Each number is 50 + 12 x the weight over its row's rms, rounded and kept within 0 to 99. Layers, rows and columns count from 0. The size before them is the row's rms in percent of the matrix's.

# up: layer 7 MLP up, 768x192, rms 0.126, rows 309-320, columns 0-191
# down: layer 7 MLP down (transposed), 768x192, rms 0.118, rows 309-320, columns 0-191
# gate: layer 7 MLP gate, 768x192, rms 0.122, rows 310-321, columns 0-191
up309 100:43 34 37 45 34 46 65 52 37 57 55 59 44 51 46 38 40 41 49 34 58 47 28 46 54 43 48 26 35 45 45 42 41 41 64 53 54 51 56 43 56 42 38 48 53 53 67 29 47 73 41 38 53 48 28 41 75 32 39 60 59 74 47 67 46 38 62 58 50 42 46 79 48 47 32 66 51 55 32 56 40 64 47 36 36 41 35 47 59 43 34 51 34 40 50 70 74 37 52 42 49 49 27 60 57 45 78 48 67 50 37 50 49 39 48 11 55 56 79 65 56 46 59 54 47 51 59 48 65 76 38 45 58 58 58 34 61 44 45 39 68 62 46 32 49 37 45 48 71 48 46 60 81 46 44 51 51 28 53 49 49 52 58 59 49 58 33 54 51 54 34 38 55 35 61 21 75 39 51 68 49 61 50 43 51 45 61 37 42 43 45 54
down309 103:44 60 66 33 53 59 48 56 53 50 33 61 51 61 48 72 38 86 57 54 57 50 56 59 69 43 49 50 28 56 56 39 59 75 50 56 73 42 37 27 58 39 56 22 52 48 48 58 58 42 61 23 59 47 33 30 41 43 45 41 54 40 42 42 63 49 57 38 42 28 47 68 70 52 43 26 28 51 70 38 34 51 43 64 39 59 55 47 57 47 38 76 40 47 63 51 47 57 55 71 51 53 33 40 42 51 43 44 56 51 49 40 60 57 33 59 59 62 40 55 46 40 60 39 56 41 57 52 67 46 60 70 38 55 48 52 51 53 46 53 36 35 49 43 50 42 38 46 42 44 42 53 47 50 59 64 53 49 60 66 41 58 39 69 66 52 61 55 54 69 94 40 49 52 57 52 30 31 66 62 36 48 32 41 40 64 39 47 53 81 71 68
gate310 102:51 27 55 62 50 68 30 48 74 59 31 68 63 39 44 32 53 58 43 45 52 56 41 67 81 53 30 55 51 40 37 64 47 35 48 58 48 52 54 44 80 43 37 58 47 50 62 54 55 49 47 38 38 39 59 62 39 56 41 76 54 36 24 55 57 41 46 70 74 53 55 58 73 38 64 62 46 42 45 41 19 57 52 36 45 62 51 69 55 51 48 49 64 30 55 38 56 45 50 44 51 59 54 48 67 58 60 45 45 67 60 56 41 35 63 29 53 41 62 63 50 61 45 45 54 32 54 74 38 39 58 25 57 56 38 56 47 77 63 37 57 43 49 26 52 46 39 57 59 46 58 51 57 52 58 61 60 49 50 80 37 64 47 47 25 50 48 40 45 58 70 44 68 64 41 35 59 34 47 45 54 61 53 35 46 50 53 61 60 44 80 61
up310 098:59 50 49 70 61 34 65 58 82 49 52 44 48 32 34 66 70 45 57 60 71 84 53 70 45 65 75 28 44 55 54 45 58 47 16 52 54 35 59 48 56 52 62 50 40 38 56 74 46 38 60 22 68 35 34 63 55 45 57 57 52 64 35 61 62 46 45 67 52 52 44 54 56 60 40 55 57 49 45 53 53 64 43 43 52 51 42 68 53 64 51 46 62 73 45 65 51 51 29 26 52 75 65 74 56 47 55 39 49 23 62 43 43 71 47 55 60 54 43 46 57 51 32 55 37 57 41 46 52 47 70 64 62 45 68 42 59 52 58 52 57 39 47 41 51 59 48 37 46 68 47 38 63 32 55 47 71 28 56 39 42 45 59 67 48 57 51 42 45 42 66 76 51 40 47 48 49 40 52 35 38 46 52 39 72 36 65 57 50 42 42 34
down310 102:45 56 55 77 32 54 36 47 46 31 56 50 39 39 61 46 66 55 53 56 54 63 48 53 51 56 39 56 20 49 35 56 37 47 55 64 59 55 45 49 62 49 54 53 63 60 29 65 68 58 53 40 45 44 45 40 34 61 61 69 73 45 46 39 50 57 41 45 52 51 76 76 67 58 52 56 56 50 52 47 48 57 50 59 44 29 25 15 67 34 58 73 61 52 43 31 47 78 57 39 44 22 64 58 67 58 29 52 32 55 50 64 53 54 67 56 71 64 36 59 39 53 61 70 55 42 37 57 52 55 42 53 44 67 80 55 45 45 42 50 48 34 67 47 72 47 57 68 56 57 43 57 55 40 35 26 62 36 64 54 49 63 56 56 48 46 65 64 41 32 53 56 61 66 21 72 47 48 55 63 45 39 54 53 51 37 57 52 48 47 57 47
gate311 099:32 41 47 29 55 34 45 33 57 58 64 51 38 35 36 55 58 43 61 26 44 43 42 47 39 52 41 47 52 33 55 27 62 52 60 48 60 50 58 46 20 38 59 56 51 40 49 52 50 26 24 45 54 67 44 61 61 60 42 57 57 59 62 46 48 65 37 52 48 54 68 38 47 52 52 53 39 53 49 66 36 31 68 56 47 54 71 40 63 40 54 50 31 62 45 53 71 62 32 32 44 81 35 40 57 24 67 52 58 53 76 43 51 54 46 25 49 54 38 54 50 34 49 63 57 73 38 40 62 38 43 50 58 75 28 43 65 56 67 40 51 58 17 32 34 67 49 55 34 51 47 53 36 76 42 45 68 47 54 63 60 50 38 50 48 51 56 65 37 55 30 41 47 41 40 36 51 56 43 50 48 74 49 61 56 44 46 64 36 39 62 44
up311 097:48 76 34 51 48 49 32 48 44 59 41 46 40 44 42 27 60 52 40 71 59 37 51 51 45 48 63 30 53 63 27 61 39 68 58 59 36 31 45 47 38 31 38 41 53 66 61 56 53 65 51 61 59 30 40 60 53 48 57 46 28 46 56 57 37 44 62 57 53 51 40 61 52 58 55 51 41 43 46 43 50 30 41 38 54 34 50 45 56 37 57 54 70 35 36 54 55 41 39 71 47 58 44 37 48 60 49 35 35 51 36 72 42 16 62 38 57 50 46 46 37 41 34 51 67 59 44 40 53 60 56 59 38 16 73 48 62 47 33 57 58 42 30 51 59 43 50 29 48 58 37 23 76 55 46 71 37 35 56 51 51 52 42 84 74 69 35 41 35 54 36 48 56 77 57 57 46 61 50 51 49 51 45 52 53 75 55 57 37 63 35 43
down311 101:64 65 45 56 57 50 42 52 53 72 58 52 62 65 47 51 56 64 37 36 57 80 42 80 49 63 43 58 50 45 48 49 37 43 73 66 39 63 61 43 45 48 55 37 36 48 40 66 63 72 53 61 42 35 54 54 58 37 48 31 75 25 59 35 54 47 47 59 71 35 49 56 39 45 74 49 53 44 48 57 41 43 52 56 69 35 51 36 68 34 59 48 71 58 36 68 34 85 50 44 61 44 45 65 41 50 50 56 43 51 44 68 36 59 49 45 59 55 66 24 59 48 19 52 49 43 49 52 36 44 48 41 39 51 64 25 66 61 55 46 38 50 49 60 46 53 41 52 59 58 48 57 44 64 45 45 24 45 41 67 39 50 60 38 62 32 42 63 68 47 57 41 48 53 47 43 54 42 59 52 47 59 38 65 60 55 48 84 19 56 42 70
gate312 093:56 50 44 77 28 50 43 50 60 37 64 48 77 71 63 52 56 59 33 51 45 49 58 71 46 69 62 48 49 60 64 36 57 32 48 57 51 45 56 51 48 65 67 50 49 31 59 47 65 62 24 46 65 37 40 48 48 60 68 46 61 38 49 51 52 47 40 47 55 45 18 58 59 63 38 42 33 55 48 56 72 58 51 74 54 55 61 36 48 22 46 54 41 27 48 50 80 58 47 42 56 46 55 24 37 73 46 71 63 29 56 34 61 25 43 20 56 49 47 41 57 42 47 37 39 69 40 31 61 57 61 58 42 63 54 75 42 38 52 63 72 39 60 69 51 51 47 39 45 42 46 39 59 47 61 49 45 56 53 62 45 45 43 32 60 42 58 57 42 48 59 58 40 44 50 23 42 63 54 44 31 40 39 56 46 57 51 61 63 40 66 51
up312 096:37 64 34 31 57 53 57 44 58 55 43 51 19 57 37 44 49 36 54 45 49 66 51 56 74 54 48 41 47 50 58 39 45 58 64 53 62 57 53 64 41 45 70 56 39 38 61 41 47 42 58 63 45 59 54 48 55 47 27 39 18 36 41 43 39 49 56 49 26 48 52 22 45 56 29 58 66 56 45 53 56 71 79 34 40 42 37 52 61 47 56 60 54 56 51 48 40 49 67 76 28 55 18 64 42 32 67 32 56 47 37 68 32 33 40 68 54 45 50 73 50 19 56 54 45 57 49 35 55 67 51 60 73 46 35 33 48 61 59 50 60 61 57 48 31 40 36 47 38 49 50 43 45 40 62 34 39 50 32 61 41 46 55 36 49 32 44 56 52 45 50 44 58 48 54 29 45 39 47 43 42 41 36 60 45 44 48 21 33 61 32 38
down312 096:50 30 59 84 27 49 43 48 63 72 54 47 53 47 24 50 60 46 39 43 45 41 57 27 32 43 50 57 39 37 57 74 35 35 43 69 49 48 56 47 45 22 40 63 49 55 59 76 38 39 56 59 44 60 52 60 63 62 73 48 61 75 47 55 54 60 30 52 51 44 64 63 56 32 50 48 34 50 52 43 46 40 54 38 48 54 31 44 55 63 48 43 47 52 53 43 24 58 54 45 70 52 58 56 43 29 41 48 65 67 59 39 28 70 88 44 42 54 52 62 40 61 43 48 69 37 50 54 46 47 30 48 63 36 50 40 56 50 41 43 44 47 39 24 61 65 72 53 44 55 32 60 46 55 40 63 64 60 45 72 46 71 42 54 45 47 41 44 60 44 42 64 32 49 58 55 44 64 64 51 54 64 67 42 48 28 34 60 68 43 56 49
gate313 101:44 39 49 59 58 30 64 57 34 59 60 55 65 59 45 41 57 57 51 71 36 41 53 52 53 68 60 43 56 56 47 50 52 60 36 62 60 66 59 52 72 58 51 49 46 62 36 33 25 61 41 52 30 48 36 63 43 50 39 47 44 44 35 45 60 56 47 76 42 46 52 38 39 51 65 41 84 54 59 52 42 63 53 31 38 45 60 39 44 41 72 71 55 65 50 39 36 50 47 50 55 26 35 41 37 50 51 24 49 29 44 41 48 78 72 30 44 52 32 47 48 45 54 58 54 56 22 42 46 41 50 38 56 54 50 42 49 42 48 56 70 54 62 57 23 47 36 78 63 40 36 25 40 61 42 61 32 50 47 51 47 43 48 51 58 25 40 53 43 30 65 41 42 50 54 55 40 60 56 68 34 50 56 39 49 44 36 54 24 84 36 53
up313 100:54 39 49 42 44 49 56 48 55 45 67 76 61 46 42 69 49 49 37 56 64 60 55 51 46 41 47 50 59 56 35 60 59 27 45 50 45 62 47 41 37 34 60 47 65 69 43 64 50 45 35 46 52 36 44 33 45 52 59 43 44 48 58 35 54 68 45 39 41 41 43 40 54 18 39 51 76 60 68 64 60 53 65 37 65 52 63 55 62 50 50 35 42 33 48 38 46 49 26 53 44 45 54 67 58 58 32 40 56 57 63 50 30 58 32 48 36 56 33 52 52 60 34 38 62 55 52 55 45 39 42 39 52 37 28 60 56 53 67 55 55 43 62 57 58 48 57 77 50 60 35 46 51 70 44 43 39 41 36 33 47 50 52 09 42 74 62 51 58 40 41 44 55 44 45 44 29 44 33 32 65 55 59 18 63 41 66 53 09 61 54 29
down313 102:41 62 36 54 42 54 42 50 44 30 34 44 34 37 71 60 25 58 56 43 52 41 52 44 50 64 53 63 37 62 47 45 28 43 38 52 63 59 40 50 70 59 49 49 59 68 38 45 64 37 57 73 43 56 62 49 47 53 36 52 46 13 48 46 55 44 19 58 55 34 27 25 36 56 49 43 52 37 57 65 70 48 40 72 47 61 58 69 51 65 58 51 54 75 46 69 42 39 56 70 62 63 50 65 57 53 45 34 59 31 42 61 52 54 51 47 45 55 68 72 33 53 51 34 35 68 38 67 38 60 65 46 48 58 61 37 57 36 66 38 53 59 51 29 52 71 65 52 51 68 58 41 35 49 48 43 43 44 55 58 73 57 60 46 27 38 55 41 42 45 59 56 51 50 40 55 50 75 52 56 29 58 55 63 56 47 69 46 58 48 74 70
gate314 105:50 39 40 55 64 47 36 33 29 56 27 68 59 35 40 62 50 66 46 60 67 51 21 31 19 31 50 28 49 53 72 47 56 27 61 66 70 41 56 37 57 44 27 55 38 56 40 24 46 59 52 58 48 55 56 33 61 45 44 43 36 52 43 44 35 66 33 48 66 44 41 34 53 31 41 36 48 72 59 53 76 46 37 49 33 50 29 58 35 48 48 48 52 50 41 33 61 57 52 40 58 42 20 55 33 54 43 34 50 33 50 57 42 44 49 37 55 35 49 63 40 59 54 51 60 42 28 53 54 67 36 48 42 63 66 41 60 56 50 68 47 42 40 46 41 53 45 34 42 50 38 41 70 67 48 58 39 57 51 51 48 33 60 46 48 42 77 23 45 38 52 49 65 45 50 57 57 62 52 57 52 54 59 38 38 66 68 27 44 55 61 49
up314 106:38 56 49 33 66 49 49 39 45 55 62 60 58 52 61 58 33 21 39 46 61 51 44 60 54 69 57 54 53 46 33 55 53 46 45 45 30 30 46 41 64 43 32 64 70 57 60 67 48 38 55 42 49 41 67 34 65 53 46 44 59 55 25 67 55 46 69 58 44 48 56 66 36 61 66 64 66 55 63 40 68 61 58 38 67 62 62 47 68 34 42 56 38 58 51 50 28 23 41 50 49 57 65 59 43 37 58 54 37 55 44 49 45 44 38 55 34 60 67 55 48 62 36 42 58 50 54 49 65 51 49 68 48 39 38 58 57 50 47 39 35 45 40 63 55 60 65 58 26 24 64 46 43 49 66 48 53 44 61 52 39 32 56 43 25 47 25 62 28 72 27 58 45 57 60 58 34 36 60 41 36 23 22 36 64 42 59 52 29 60 44 41
down314 099:59 49 41 58 56 44 56 58 35 53 23 53 47 14 41 62 52 76 47 37 50 47 29 56 40 56 32 69 32 51 63 52 59 48 58 32 47 47 42 58 51 16 37 58 47 40 48 48 66 56 47 74 66 38 58 54 41 53 34 51 44 62 77 71 52 39 47 25 56 40 47 51 33 41 41 42 51 69 60 62 36 43 57 51 55 45 39 45 64 54 46 72 43 49 50 43 36 52 55 59 43 68 44 40 35 53 39 52 55 63 35 59 68 57 61 63 60 53 40 45 52 25 64 56 56 41 64 34 56 30 43 55 20 40 51 51 46 55 53 53 40 51 42 43 70 44 47 77 64 58 49 65 58 65 53 61 37 41 37 64 57 66 56 63 39 66 51 48 76 27 79 54 48 77 51 39 68 52 53 40 51 57 60 44 49 39 49 46 50 47 67 43
gate315 096:40 79 57 46 37 32 64 76 65 50 44 54 60 52 54 77 72 18 55 52 39 69 53 43 44 55 57 43 52 55 65 50 52 31 61 59 36 49 40 59 48 19 41 62 43 59 39 72 63 35 32 42 38 30 45 67 59 51 58 56 28 44 47 55 35 63 35 55 49 38 42 44 50 35 60 65 49 51 40 52 58 54 78 40 36 65 52 43 56 52 70 41 59 37 48 52 40 39 56 41 53 61 66 41 42 56 55 41 28 53 53 42 31 50 41 24 41 52 53 57 46 44 57 50 60 35 71 47 58 43 46 48 37 58 45 49 44 63 38 59 65 45 64 35 43 71 62 57 74 49 53 66 40 52 42 47 55 75 36 46 23 57 46 39 57 47 48 70 51 49 65 41 58 46 40 42 60 67 47 45 56 50 74 39 36 34 80 35 63 49 38 48
up315 100:04 48 77 44 44 44 58 55 51 43 45 31 54 50 56 51 63 27 44 40 59 40 48 45 40 39 47 66 62 38 48 48 66 43 59 59 48 38 46 60 52 63 44 58 59 59 60 65 41 53 38 31 45 69 47 63 52 62 61 50 26 39 45 46 37 43 74 43 43 76 32 56 60 31 56 46 63 66 52 59 50 61 72 49 31 63 44 57 46 43 52 62 44 45 50 58 45 66 50 40 38 40 63 40 71 47 38 53 59 43 54 41 41 28 65 59 57 52 43 56 62 40 50 38 48 59 35 31 40 42 39 43 36 53 41 82 42 46 37 41 49 32 55 58 47 51 68 48 65 23 46 77 36 42 27 58 40 50 44 56 37 42 33 43 42 45 56 23 50 48 28 45 52 42 35 44 53 43 53 39 43 62 62 71 35 80 56 51 55 51 32 37
down315 097:66 51 57 65 43 63 59 47 40 63 48 48 53 31 59 45 48 63 68 55 49 74 52 35 54 60 57 39 40 69 31 48 66 55 59 34 51 53 57 54 47 50 63 45 61 57 38 54 53 45 36 65 65 35 35 46 52 26 31 56 35 69 46 54 63 47 59 52 57 18 50 42 57 32 54 34 26 48 52 33 60 55 43 56 48 65 59 38 64 74 53 21 48 80 54 48 32 54 28 48 51 44 51 40 36 38 49 36 56 71 60 39 42 50 52 44 39 46 44 62 51 50 59 34 54 43 49 47 60 60 61 58 62 66 54 19 60 63 44 52 53 80 49 36 50 70 53 52 48 69 51 46 46 44 55 58 70 57 52 46 51 41 55 59 73 61 37 61 43 26 60 56 49 40 49 44 48 63 44 62 41 70 43 24 67 26 70 47 64 33 71 46
gate316 101:52 42 41 74 61 19 46 33 51 55 46 62 62 43 46 48 55 47 69 46 53 38 46 29 43 30 54 57 53 55 39 75 54 45 56 58 42 43 36 66 68 72 54 75 30 42 45 48 33 34 45 57 38 58 55 37 43 49 43 42 40 23 42 58 37 45 66 50 71 55 53 70 38 37 56 40 42 39 64 50 56 52 46 51 34 61 50 55 63 43 39 37 52 53 48 48 53 59 51 40 47 61 59 54 58 62 48 19 42 68 45 56 61 36 60 61 72 39 49 49 25 37 58 56 34 54 64 48 52 57 58 56 42 35 76 69 21 46 53 47 61 35 41 43 44 59 30 76 46 56 40 58 57 60 43 52 70 48 38 33 44 65 63 42 20 37 72 54 61 52 77 47 56 47 50 51 59 33 59 22 58 51 52 51 47 57 55 47 64 44 29 44
up316 096:74 74 47 50 38 53 59 42 66 58 68 44 41 54 61 50 55 49 62 40 57 54 40 62 40 41 51 52 60 61 49 56 58 61 53 66 30 35 54 54 39 42 43 34 51 41 45 29 82 45 57 59 48 59 49 37 61 56 48 78 43 33 53 52 48 61 43 66 48 38 37 40 51 43 02 52 62 57 66 26 40 87 40 42 50 33 45 60 44 48 61 34 52 51 61 54 35 61 50 27 62 52 40 46 33 59 44 61 28 44 51 25 43 35 57 59 53 51 41 54 43 50 51 44 38 27 54 44 47 57 41 54 48 35 28 40 44 59 54 34 44 65 62 42 47 58 45 57 29 47 58 41 64 71 77 42 56 64 33 64 47 41 46 54 32 39 44 54 61 58 44 57 49 38 55 58 37 52 64 58 29 41 34 30 63 57 50 41 57 49 70 68
down316 100:71 55 38 49 60 38 55 53 46 50 63 44 63 32 68 59 52 65 70 56 47 61 43 43 45 55 54 54 63 37 51 41 35 42 36 29 59 40 76 60 78 46 54 34 43 75 48 37 52 44 61 56 52 49 42 45 54 63 54 43 30 52 45 57 52 43 36 34 71 44 70 38 62 49 55 61 27 59 48 57 48 63 59 40 51 75 34 46 52 15 56 53 50 42 34 36 34 60 48 29 54 58 28 42 50 44 63 50 62 46 28 62 63 59 58 62 61 47 52 43 43 41 57 25 61 58 51 44 43 42 27 57 49 42 54 60 54 50 48 65 49 52 35 63 54 32 58 43 63 32 64 50 57 55 62 68 60 56 49 32 39 39 64 32 69 33 56 59 36 45 59 38 34 76 76 40 35 45 42 57 41 45 69 36 48 54 46 47 27 55 24 39
gate317 102:48 37 32 41 65 61 44 63 49 50 57 57 53 48 43 37 64 54 47 38 57 69 57 62 60 31 52 51 33 36 51 52 58 65 55 47 61 59 41 60 48 76 54 69 46 47 58 46 47 72 55 46 61 61 64 53 27 44 36 62 48 60 46 51 64 42 83 45 39 37 51 43 43 48 45 40 41 40 50 37 55 39 48 73 41 41 53 56 62 41 52 52 35 56 46 52 47 68 46 64 53 51 42 56 22 74 34 59 50 46 59 42 34 40 34 34 44 15 68 58 66 47 30 57 66 44 34 41 49 67 53 36 32 60 37 55 61 51 53 50 56 51 51 52 66 49 50 42 37 77 33 49 58 61 43 34 32 40 47 32 36 29 90 50 25 51 62 39 52 47 50 51 55 53 46 59 48 34 33 69 66 31 50 37 53 27 46 65 41 38 42 62
up317 099:47 38 28 68 64 33 37 44 47 28 44 39 68 39 62 51 48 61 40 52 38 48 58 33 54 60 53 36 57 48 37 57 62 29 53 38 50 55 66 37 38 63 38 53 71 56 50 61 59 40 77 32 41 50 59 51 52 69 62 48 52 53 22 39 61 67 49 62 54 60 36 43 50 43 43 63 70 58 41 42 66 35 43 47 24 71 53 70 49 66 39 43 67 34 51 55 44 61 50 59 56 59 54 79 53 53 52 54 31 31 51 51 57 32 65 50 45 39 61 41 53 63 38 66 52 52 50 49 60 52 64 52 52 55 36 79 34 48 72 56 48 54 46 32 50 37 60 48 56 44 81 51 45 50 63 52 52 40 16 41 54 53 61 37 51 76 50 42 51 55 80 58 55 36 36 52 43 58 56 13 49 43 47 59 40 56 49 50 44 37 46 62
down317 098:35 54 38 30 46 85 48 51 46 58 58 44 26 53 50 36 61 45 63 52 54 38 59 40 39 62 52 39 46 72 56 40 44 48 59 49 51 21 36 35 55 56 68 63 55 56 68 56 55 43 38 57 51 58 59 45 41 38 61 56 49 61 54 40 60 57 58 21 44 57 45 59 61 38 52 48 51 47 69 52 60 67 48 53 61 51 49 33 58 57 75 54 64 63 49 62 58 65 42 73 47 48 51 35 53 37 35 40 57 53 69 46 68 63 36 72 41 56 59 46 55 43 38 36 28 46 51 64 30 54 26 54 73 38 67 17 66 71 52 67 39 50 51 38 67 47 40 44 42 50 52 41 36 63 57 60 59 64 52 46 27 30 44 36 40 44 36 30 41 82 52 38 58 53 43 41 35 41 53 61 58 35 56 57 44 32 53 62 48 59 56 68
gate318 104:57 54 69 47 55 48 27 56 67 67 39 51 36 39 59 59 67 47 49 60 68 48 39 77 42 49 38 38 62 61 47 45 40 44 71 51 49 62 27 49 41 44 50 59 42 32 47 36 55 47 53 51 62 47 69 50 35 50 38 39 61 56 51 59 73 63 38 36 34 56 57 68 58 52 73 64 48 68 67 56 57 44 44 51 59 34 58 62 63 30 72 29 38 52 52 51 48 50 57 51 35 49 43 36 34 42 55 69 35 48 45 33 71 50 71 41 38 52 44 38 24 64 70 52 46 52 48 60 58 51 45 46 56 65 36 49 60 74 48 51 55 26 47 59 62 58 17 45 71 62 71 69 41 46 65 40 50 48 45 66 37 48 32 63 65 70 73 54 44 58 52 61 31 36 57 38 47 63 52 46 31 41 50 55 32 67 70 39 50 60 46 51
up318 104:39 50 61 67 58 42 61 52 43 64 50 49 39 55 43 47 61 84 55 35 49 40 58 38 56 46 35 51 50 38 32 45 64 51 37 49 48 54 16 76 46 37 56 50 43 66 61 49 44 43 28 46 44 45 70 40 32 61 45 35 37 36 49 53 40 54 67 59 72 47 42 30 78 29 42 45 75 52 50 52 55 50 36 53 28 44 37 60 52 57 40 59 49 26 42 37 63 65 50 36 35 43 52 53 47 65 42 38 58 55 50 32 62 52 54 54 46 47 37 48 77 44 53 33 51 47 52 60 27 47 51 45 57 33 57 45 41 27 43 54 44 42 54 42 50 53 51 35 42 49 43 29 49 41 51 48 38 09 51 47 73 62 40 31 64 29 63 38 46 47 70 38 46 74 65 48 32 63 56 46 39 40 46 48 51 44 53 38 55 31 76 52
down318 105:54 73 25 52 58 32 26 58 42 52 50 51 47 56 66 36 55 45 59 46 35 64 44 53 40 52 63 65 55 39 50 29 32 58 65 39 62 70 61 53 56 36 46 47 42 34 49 38 33 59 65 34 64 74 37 61 56 66 38 52 26 53 42 52 57 36 40 18 73 60 49 61 55 50 50 39 61 42 51 66 62 29 55 52 64 53 49 52 44 25 71 44 33 50 66 31 55 53 41 50 40 53 54 46 55 48 54 34 23 52 26 53 50 28 40 63 61 42 37 60 43 50 39 55 46 43 52 93 53 60 58 43 62 49 26 54 45 72 51 70 54 39 53 60 49 54 32 44 42 53 69 40 46 49 42 44 40 43 58 47 47 49 43 73 55 42 53 62 63 39 53 55 39 36 47 42 46 51 56 50 43 37 59 57 45 48 82 74 71 50 40 48
gate319 105:42 54 76 64 64 55 06 54 65 26 45 60 42 41 59 54 54 50 34 45 43 44 46 58 37 61 70 37 48 50 41 50 53 34 58 81 64 41 64 63 58 48 49 43 59 62 46 35 35 43 44 64 46 58 39 64 32 53 54 43 77 56 53 39 46 52 42 47 46 71 34 51 61 34 39 44 55 59 54 43 65 46 42 44 50 43 59 53 48 45 55 45 50 53 71 50 51 55 69 49 49 60 71 56 43 53 45 68 59 52 61 35 33 47 48 42 46 51 71 79 39 48 51 54 45 47 48 46 54 37 34 36 54 49 48 41 41 32 58 21 46 44 51 44 41 59 50 33 44 34 52 78 46 73 63 39 84 62 38 51 60 49 36 57 54 64 49 66 73 63 32 51 70 27 83 43 41 50 56 42 62 64 51 58 45 55 54 41 60 40 38 54
up319 101:48 56 60 48 49 54 63 57 48 49 24 60 54 64 36 46 44 50 56 41 58 45 43 84 39 68 45 53 71 35 52 46 53 51 19 63 30 41 44 36 35 52 40 43 48 57 37 69 71 58 44 23 69 50 32 57 50 68 60 37 33 32 65 47 74 55 59 71 53 37 18 59 49 52 53 63 33 46 58 43 65 31 55 27 48 44 36 72 74 40 49 35 50 63 49 40 50 62 54 53 57 23 53 35 49 48 59 39 49 44 31 67 52 71 58 33 59 54 33 56 72 48 55 34 57 67 59 34 64 57 57 39 35 65 50 53 70 44 50 49 37 46 63 42 52 59 54 46 49 54 61 47 49 42 21 59 68 45 43 44 48 67 52 49 57 61 49 33 36 67 42 74 56 58 47 46 50 41 57 53 43 48 73 47 62 52 53 56 55 47 53 57
down319 099:69 50 67 36 61 45 43 54 63 59 45 55 49 32 64 46 36 48 56 42 71 53 50 40 40 20 42 46 58 67 46 66 28 48 49 65 33 61 53 49 57 33 37 65 42 57 41 41 48 37 60 54 28 56 58 25 49 32 20 34 50 42 58 34 48 55 48 49 33 35 34 22 54 50 47 71 45 40 78 61 44 60 75 54 43 32 61 44 66 65 42 48 47 36 30 53 46 57 61 50 66 69 61 37 63 34 38 43 57 45 49 45 70 55 28 58 56 50 31 37 55 71 68 63 54 47 54 69 27 60 60 52 44 55 58 53 47 43 57 41 48 46 48 33 41 30 84 35 45 60 40 36 49 40 32 46 27 35 56 51 53 54 57 44 52 61 36 61 28 38 62 57 46 44 58 52 44 50 50 33 41 56 51 43 37 43 43 33 51 55 52 61
gate320 102:40 58 32 45 60 64 49 68 56 57 38 29 47 66 21 45 47 42 47 32 39 53 63 50 41 72 81 43 51 55 69 43 31 20 35 51 60 47 31 47 66 58 20 58 66 56 70 62 29 41 47 54 53 40 54 38 61 45 41 57 65 42 40 56 55 47 42 26 35 55 47 48 50 28 27 62 44 46 58 52 39 50 45 42 65 62 54 59 59 46 19 46 33 45 60 58 67 48 42 49 35 47 34 63 56 57 45 43 50 44 52 56 43 43 39 48 51 61 48 43 52 23 59 39 61 37 55 33 61 60 47 60 68 24 24 68 69 56 42 58 61 47 54 55 35 33 65 41 43 56 64 54 69 56 50 47 52 69 72 72 46 68 36 50 62 50 44 41 44 54 24 52 51 40 27 43 40 48 38 48 56 50 56 66 50 42 52 49 51 49 62 53
up320 098:61 70 40 51 41 47 68 41 61 38 35 12 54 45 60 54 50 54 36 54 53 54 27 63 61 42 45 42 55 62 64 56 58 68 55 63 32 36 54 32 50 59 61 49 69 26 40 56 49 51 40 54 58 64 61 47 55 51 35 57 65 50 51 54 38 51 50 60 54 47 59 77 33 42 63 44 34 40 38 78 48 47 46 47 61 34 82 67 57 40 28 59 48 46 63 51 38 55 40 39 29 40 58 31 47 44 66 66 65 34 53 45 45 35 67 46 27 53 48 71 58 45 71 70 63 54 49 37 60 73 39 40 40 57 54 51 64 41 71 54 56 57 52 60 45 39 47 55 42 50 40 41 74 63 48 49 42 74 36 55 48 75 45 53 62 62 37 55 53 22 47 51 51 48 69 37 54 49 56 57 48 35 72 45 51 61 57 73 40 47 52 54
down320 102:54 43 45 54 54 77 60 45 53 39 42 51 64 59 48 32 50 37 36 53 44 52 65 49 19 53 51 52 41 38 37 56 75 69 56 27 69 64 50 50 44 61 21 49 72 64 51 39 50 61 45 49 50 46 40 62 65 47 58 58 75 48 55 39 59 49 55 40 72 51 35 46 63 52 67 50 48 44 54 53 60 58 67 59 29 56 41 45 51 53 42 55 53 51 41 21 40 56 60 48 71 67 57 49 34 74 39 64 47 47 54 46 61 43 31 48 66 37 58 46 48 43 47 46 65 63 45 46 46 53 36 45 62 44 61 73 50 38 58 45 46 62 32 66 33 40 34 47 56 41 50 64 62 54 54 41 24 51 64 53 69 24 37 59 62 50 62 36 59 53 60 38 50 21 45 58 47 39 59 44 37 54 61 35 34 33 85 60 52 26 37 32
gate321 102:35 46 59 48 66 54 64 42 64 66 48 48 52 39 29 48 45 53 45 43 38 42 68 52 46 29 44 52 82 51 44 60 46 58 48 54 56 65 55 45 51 61 48 61 31 38 47 45 43 35 52 45 54 50 59 60 52 44 41 39 60 41 62 77 63 42 46 47 49 57 65 51 69 54 51 45 42 32 46 55 37 64 46 50 55 58 63 50 34 46 42 29 36 38 42 52 80 53 58 38 55 38 59 42 67 19 55 42 64 29 46 45 55 60 38 54 29 59 63 47 31 44 36 33 42 51 33 38 50 58 52 58 43 59 40 41 61 66 34 28 40 53 50 52 35 50 25 65 38 66 57 53 24 69 84 73 29 86 48 45 68 33 53 69 43 64 48 45 57 41 41 74 51 60 30 41 43 35 49 53 63 54 35 65 48 48 51 59 38 53 49 57